Weights of a small transformer language model.
Training: 150M tokens, 6520 steps.
Each number is 500 + 25 x the weight over its row's rms, rounded and kept within 0 to 999. Layers, rows and columns count from 0. Numbers have three digits each. The size before them is the row's rms in percent of the matrix's.

# layer 3 MLP up, 256x96, rms 0.214, rows 145-212, columns 0-95
102:515506480479499505520518474487506496480473546499487534486517492530511485499473512480501527506485516484452473472507515452547488465525538528520493452481483488484460490512517526518476501476552561483470489467505484516539495472468531517525552528504513510451477552537509513522480497492476503494
104:473528518499555531448510495484529528474515528571477508496496546509517498503486503484466519524478449485504479513492563505506490520521535515481499462526464459491498494548506523475537488503498490477523492494514521491528491510503534500547473475513501481487445503492516507527505479454519511485
097:500488487499520513494516452528451480504505490564507452495474514491509508519533471543483548449490470492488542446475534516513488482498498516486546510509505506509471518492516494494489525489526498472512472547451493506497542482466487502494500452518507478534469473489492487484538502495487481446
101:466475476480508453501500511452503529490510546468491498532480500481482508470500524441517549496525512528532476464476505535515481477517505487487513483486525494523506485476491481499475493511519474439485506474531525507492519470462533486490507558459482512554524493529528451480501523492485513519
094:549526539487463521503476507469532442486534483543498474495545487508509551498520509454495536489516499498498476514486501474544451525485450487479494491530516508503486498491510511508505539503493490484537524475519533520484492530475483489477542494520454479503463489492527494500551522506508504447
101:510506473496531489533488518486540507497481520540501487554451492517469498472476486487508515529497525506496483478471526450442500455490497514534509536514492482524516453560528504509474516494499504486503506455478463480536497484494478496466489501514459501516532495462484518491468523490549501451
093:504462463522497475539547453524464467534522509486485516525499529493465488491500508513497500534473512503474513483526464517509489491547490532510498505471486522495494486542517509476491502483533520459533483503445462471518529441505525484524472468479514512458527490466512467467500469491539497485
113:460492509457449476484491502442537501499484553463503529525470516526519502496507497508529514498529511526489500526501462469515505498511516463503463496518482488490509527448499474490503488514487467475452475446526479508506482493466522455535484502521511501527472505528440498512479496520496469453
104:510495530477544518547531514521459553499538492496469535502538520498482498517470559489486499501471524514496508544491532526494484493507524525530465529520497467562478481517506515490540508504467532525478489520492522472473487515487513458487533540486477512521522515531525536494493536474480508493
109:474499482503504501497542475469523487479495470479474496470489501512493485502477494503461523487535522474487523529535486518498504518479517492529516564497532490531469508560519494507455515502516511454477521482487500448507488542482533490504554523523519517530478490504491501476464546537449463466
096:491462494478500475487496516434482477460528483498489462483454503527490500510543513465534503515482532495504495508513511520509468551484517469452518480485504528509524528519485445484498536483476461484516511485506450514451516495475468510483507472478524480519555533502541534491486495526502509513
098:484469510487509506536531452474502524506498485474505498490506535527506512495436509468513522509511511500431531509520497488522537483535456470482522551450484494529512547532533491476543501530521482514520483499521474484509554481493489491504504534511522484501507511460495526494507498485512455456
097:525509544458478513519512523499513506499511511479491525488528484495492528530490472506524513461542495544512516511476458532531470516514518496525473510522503516502518502449467482533512545505537521493464476509512499519469474520545452490508543461521473505477520514559455469506488457521513503522
099:477522518476477474494485499463526516516527535444523491559568470509462522477451512491491487537509504458488488515520527478486471485509512493479522525498538499493505476539488491499537493468461511439480488484474508500542468502477508466495519463522486458477486535499487509500493484481484507516
102:504471491519482499506502464494492503555541558463459576506497464537503453515501466467494507519471510500542476540562461497497469539483487505470503493505486503506485497520457465482476483484498478488548507506541498501529502468509473501504531480517513482520505500496508511529523495526499487513
105:519522495442515504474452487530490471482506510467483503492486495476492469477496498437471534497515524490465463513490549516504517493515495519507542508461512515484463491513514535479460519476512443513525494494481532552492486462497499545463458525508525506530499478493481498503538477495512514453
102:506537526466520461502499528502506474482524515489452512537480488518472505505530473470492502513511489517514474522426471510514529442523501493491488494473487468496516459517508526522527472476526540502524511464487545486503505496524491504466546502512541559483506479508517509463448485485487482522
104:503525460511476475502480486496504510530468506511507507500514447493516444476543476473511491528451500459458501511491479526526462507520466473495523468490522455506525559489523479529526528470498504462444493488515482483497498454524516501462526512492491495507515542505489473485510534465474516480
106:477475491516483539490515482485474587489518501507483498519495496503498490448462513477496503508533474448529517475481516491479496489510500507511564556484500510472479527461495503486504497522456476501504510484503473501526505520484476499514529485477511547553541522463527532478520503481468469528
107:477526521568504508519444481490547485487444504529509521554515470513500485517445483483516513487496513473492492522495519453498496498546496477527511532490507511526541481526466523547522478512502518446510490493546530514514525492515479492483470522523484517491543530498485501530511477496522497507
105:495497565547506505487472491504472520513510459528496486576551526507474527498465513498492459503472532516468497494500468485496492522482491519497556506489517461457495474538495531517504479510495511546500524473497487501507469492502508512542461543494474476513503525491538509522490517476470474465
100:512534523487460502486582496464475524505516530520483486503522497459500461482472468519497504483462522498469458525502515480487549516510510510475498536470483506524520513470470515504514532460469506545519497513484508469493492508497506516472450482504528494533502476521540512491491481456521541453
107:431492492455514514518536501529529510467504507459468497499487516482489514481558505452506493500506519517481527527501476536466478480492511519528490496469512509458503544484505516520483532478506512557517474510493498493509506511531494458521490462465421505474474492504497523526476523479521529514
111:483499537481549510541535505481495502487528495482468476536529516517467492515507475514515473513432528496472473530530486462507513481511496459485522513505492538492482547509465503485517493525490479531447546489513493485490482503478505486493513524521557445507546521494507508548477484486498500534
102:538459514472468490477489477495486488548497492508499512540504497533491470479465509506524506549509543468465531504522518508517478481514482493481471533462501526466513492522488498478501516488476474489537497521536488473516535534493466529466498494462509453514503455487441496530520466488552499471
088:512479492470472529508491510494451508499461483513515540468474501526520492482465478493505524459468529500491522519508484498508485486471492469467512509530492569489512475517495476502477523501559490520434518478521489492502520495507536481559496458454451498495491494511505488498506508484453449488
100:486497518518508482503491541481530528475515492483523500488521506501512512528500498516446493486525535531510466498526527459529484495470520442507482533474523459507478486508557451486500519482456515528497542515513526529496513510513500500510561535506472512505518472538530527524455477491451505520
098:519511468510528506506500458522529473502499510423491546495541482547505493507502502463497488509534514513507503531509478512541512530463530446512474490485469543504511480502506486509511506523513486490513469569503504467501514512456469497491485532489454500469491489456533529486523498540472506486
097:484511462493507536447530529539534501508462508494528486523509510568539480506473492505480512535456483526514506499496498478535537535531493503487501477480510499493482479475503541488469476467484502492533487505490511456476509488488498495481523467497452541490444505534486483539511466462516527529
104:502545499495499466489504502526519527477539468525534502500535526491538478535496498493495539526494490517516524527484496495485455520454502536487499455554483495535494506504528508532496516539442481482520454514496535512486449499458492558509506481483505471514506498534464508514496529458494525497
093:508510478517469493508467484455492497511503500490518505492533481503482528524480506491521519461467550495517491466464500512476480474549494483459524528470517484467504494544482522474482465475478554526433481473495492508524535540480482488513522518490473463489549546506477531501539488487523503497
093:525518500537513474523465474499489508532492483529501539492468507523472473497504494512492515460517482485486499457511545507518510497506522490518490513509526506480461557460470489516520487457492519477494503482490539515489535504459458536490513571517511500482559550535465508479497502487489450493
108:475505506461506533538485514495456478497481516526521488507490478501506533475512473460519502495485487456482457466555516530558501492496512488493528458505454487501551492463537516465511479547517495508518514514519490502524500520501523492507556480476519508548488483491481517483498444501471526532
101:462510511472512495474486507485500514504502516449481494493522497543494464515531509511525490519507513508481477433480477537497518524538480481448504469505468482529500500532477514506524515500466517484418501502493453472489522510481523457506534481483479446481518515519548479484510468531479495497
107:486490513475490522501470509497511539481461452509465507497524510511533554511520488478522482494525485483494530510526497509482484475483464461503447494569436491489510480535486528506519517500533498512519496460522521517493502488513539500497487508502484512520469499527423447526497546498489496507
096:555495489485488511535496522518460459475500493479497511471525493513461490523544462513519541513531511496501478497480513507525525478469482509500537483475505503538515483517529487512497497492521506500468522539497537545493454471541505477453482415500515506511528540528502485523481490485541522511
091:523520514487509490484470480517520487525524523524486489470516476480538557493508487526481529518431506478505535503479513501443504522492522488511452521525494487543491509516527448449541490518478492493518537472483510482516483480476501535501513498542510489520520496483470467489487521490553536542
093:536500497517470484555508505452513480508517461528498525475498507464474544524497509546459519521481513510513514491572514468517480497453487511495456467527521516467525520522487512492488449483522544506503478479497534503486550500506511476511477507527472557495502481495500509477493475539488497497
098:516512501543531517486471502505495508487504503511530523525510494536463464482518454499469446499492550510525474518492508486483534481467481474484506481497552527520511479530491531504519492492486462535514539448448505469518530508464504487456523543536493505490466538482489497512456501526503529492
093:521496477497471496511461505492515485489512511495485415494503507505522514475464496522482512511540465458517523471497498497483501496468558510475495452518497526488446503473524523500492502485516476544500488502455489502495533485524519497458458507479499473542530498530482493505519491508491468582
105:538504455495502491512475502522545509487516492508490503502492488509488484500497483506505434545467522518558539544503475498471491508523502505457486453492499495488522461520484536444522490530493522486537474541501508533500470527508494554519495515523532482483474509483481523443507501519517477541
096:499521548504495483562520547565538496468500523465488510482514506494506520525524498519494498501499530510475509488475483535524507518500495471497499542561498517466496456496549503470466513513515500496498460488526540504497480485476500510484496506451426519503507502478538487494525455507506483515
109:561441493514528508525494503536449504500508454508472527504476529431508507470530527520534489506489470520524516488489459490506468509505505465477508498524505491480540536507477474472536484533485508519495467474501485513466430495494506507471460501486522477503484502514519498535480503481468507511
103:460503433502522483455514531500464507479465523492459495508522455494490501494466470506460469492519464502472512480499485478540510493502458487503532507474495463501565491493499484493492503504505509503516514534525535484468519521481517502532505466489528466485528503542471462475573506488497504485
105:454470495474528484526505514536500537456509523487483473515478518530490463441483483480496530497490471527504497511506461508482517461466515459495501482530553556503487468513515481497543466483529477488493482493511476508490510448501510541481486483496482492468468517466501527501534497485540479458
088:472561507527471555542498531492515469461536499509531477500511474500512535532508483534478540506491476524431462517523514520506517504515524514523507483509471500519506490477526509493484489494488527494493487512508517512475443476509532497475515525454509472490499515511505494522485483437541540473
090:477565500513509492484505496482485475492490453506556516498499509501493471487508498519468507510513536539513489501529549529525490467492453505517522477480523519452465460503480503522498503537474516506486502445518496557462527496489504505544498493498466527519492481494536489510500438506475536534
108:517464498468488555511559485533488491485481512519541477517482517539497485473494507500535511478492521495498492504535522502523469494501553471522498515534513500481536443533532489540532501541524538498505526495478496496527487452467482453504484467500489492531464468476467484494515536524488484484
107:486495469488538546529469537502519528473512486502473506539514460518500479515488456472524516493524497520537535515505557467521535463492526478478514486547498492523461513528508513504530497508492525502482482507504525474488517483495535504453518491484532497496541501469450475490479491542462540536
100:501509459509494468500488465493513503521534518494515556506490511535448514506536469522523542512488530488532518489492542518484491515521485487478514500483490484561490478530514505492511462506473450513487485522485450480516476498494521505444497498491466504515452529508489526513560510525534506447
105:475533536499468476492560538474503493513552484514530505532449514491507542450480486515551496536499466474487493512459546523514491488480501495490491496512523525513546507482508478486494484492522513496482522496494498534475533488529530472525510487480544518480470531437466521494529504500512504490
094:563489536479520519507522524517522469546505502478506454485494491502458516506541511517482541478497496520492485529552482520508516543475506482547508487529495487480485514527473514529509541502465516517462505494516535514467521481555534536546489488500498466492507485499481533484474533465503477474
103:476540493515472508481494548490527501486532470510544522498523523536472477498489498503469503463531504476501457499497504473503493525556450505459462512498507550465524473498513485515514492461440505498506495492494439490503498461471500510490510520503471519489509499487455500514543480468553524495
101:497464528480508488468481512539503472513513490495485488461470546477522497426518534471499491470485500493508470437515487507506464476522511488493516498495477506485489522514529481479461527503539532494463519508500468482526484526496528484532501484495457526515498446499557511535522467500546495522
093:509460503523514437467522562475521480502469471493492497498526481524460513545489536506508486506495512495513494483493509508529480503441475478511506465509440499527460506492506479472518509482541474480532510508515487448533511514483500495505534480506454494541516500485542531493522507482530473460
093:539550488542519513506522501502538483504501493553499454534532471528487489492521475535499500498511486487502510489477487492474532517499508507524535482522530484512553510478493457498515508463499487503467513451438547490495509500505499495500547459523505487508583499482503494537501492494485519537
103:460475495502441525465477503497522534472539470505520507480446476457505480502516495493474506469483522524554533493502469489517492499528532499458472517530454510470506506530492547502444531458478507517532530523528477491510466508482534498517460507506478511496499532502510497524466492480500501511
096:493518518551482528477518486489560526518485523515527512503483512492509510534521497482524524475495481501540507482463477500502522511529493505476489536510495559479506522468475538504513528491507460479537511520481528513510505555526488447429511529482489480533499498467495524464521460506540509477
105:475485502476524481491525515510500504519530461521519506498436512477483478547528493499548464477491497505525531463485488521513508455456449434508497492511502500507486546487517468475478521468541506482490499517464497544505512483472449526525538523491520523494506489490465498480496491503471495541
096:485469441527505485478525487516496489497510491494506550493499463529491484471473483529498520581511487511473511498478481450504505455463478472521497497473484525533448495505516478472449517512534458484508504473499486517499548524476476475479476536523524537506498531503503481528490485487471480499
102:474500517527532465496526483504527473485474455518481472497529483519474480519474502490520522467447497524466553529469537532520509504525451486499475496495500464495491470468436485516510515486497522509501526518516541511513520479468493558523505529462512516514485475452518485523504496496467535487
091:489492482470526548481497487484499538500516487483513462471506533516501553518517515506452541488506532510496504453510489522525491513513520513540498468506525458509514524490494491530507508485534534505532497468493454506513491481493555481494536501507515493480547521563502570484530479480501532521
095:496517500465505507495490564440508554510537514538489482470482542462510524518478519467512516524518457492513499532501495502504513519486482519493464512469537470540521499528450507489506476525495509501493487511506536540479451504529518477519546494477528529512540509497507496491457522520465511475
098:465461490504506508517469549524486502477514486536465504507468491532510485481511509479469518515535471478471531518509520473519463496498500461488514515499485528515484481537475504513484521509501543482538513469450522470472477552515528505517527494542522517485540506553504456463531529491528470530
090:493489497493513522501476516540467496517498450550495503484497491513544484481504486474474517517484510479537477484520493516498464514527529518537514497516475522500527511478492524494502515496481510556480473451537511540509511474503455468528522482499498498508497488488493533478445456453544427472
093:521505527531496520463553499482473516514516515466502531462482531469523529527521520499517502524522484480473464474494501539519500453501516517524469509507496497510502478507499488492482516515490496500511449469460538515501480447500518508510444502534511459539481498536492514512443529517552472460
100:478492527506495534550509537478517489496494476496490506493479518477476492499518488478490496470473564523495514492459509482474514501465503481535501492507531576522557485529497479537517551503509512465532482512492441484489487517464488492467481537502442523520477483509513536508471499512517489512
104:493497505517443507536543510505486525503468453468482501486470499542478490495497523536461498481534506521474502480492486488533509459519464509492512514515500462545528500509528512498492454552492487506489548528481494520531490505495471507465504521482490468481459489493581510486520466540493517501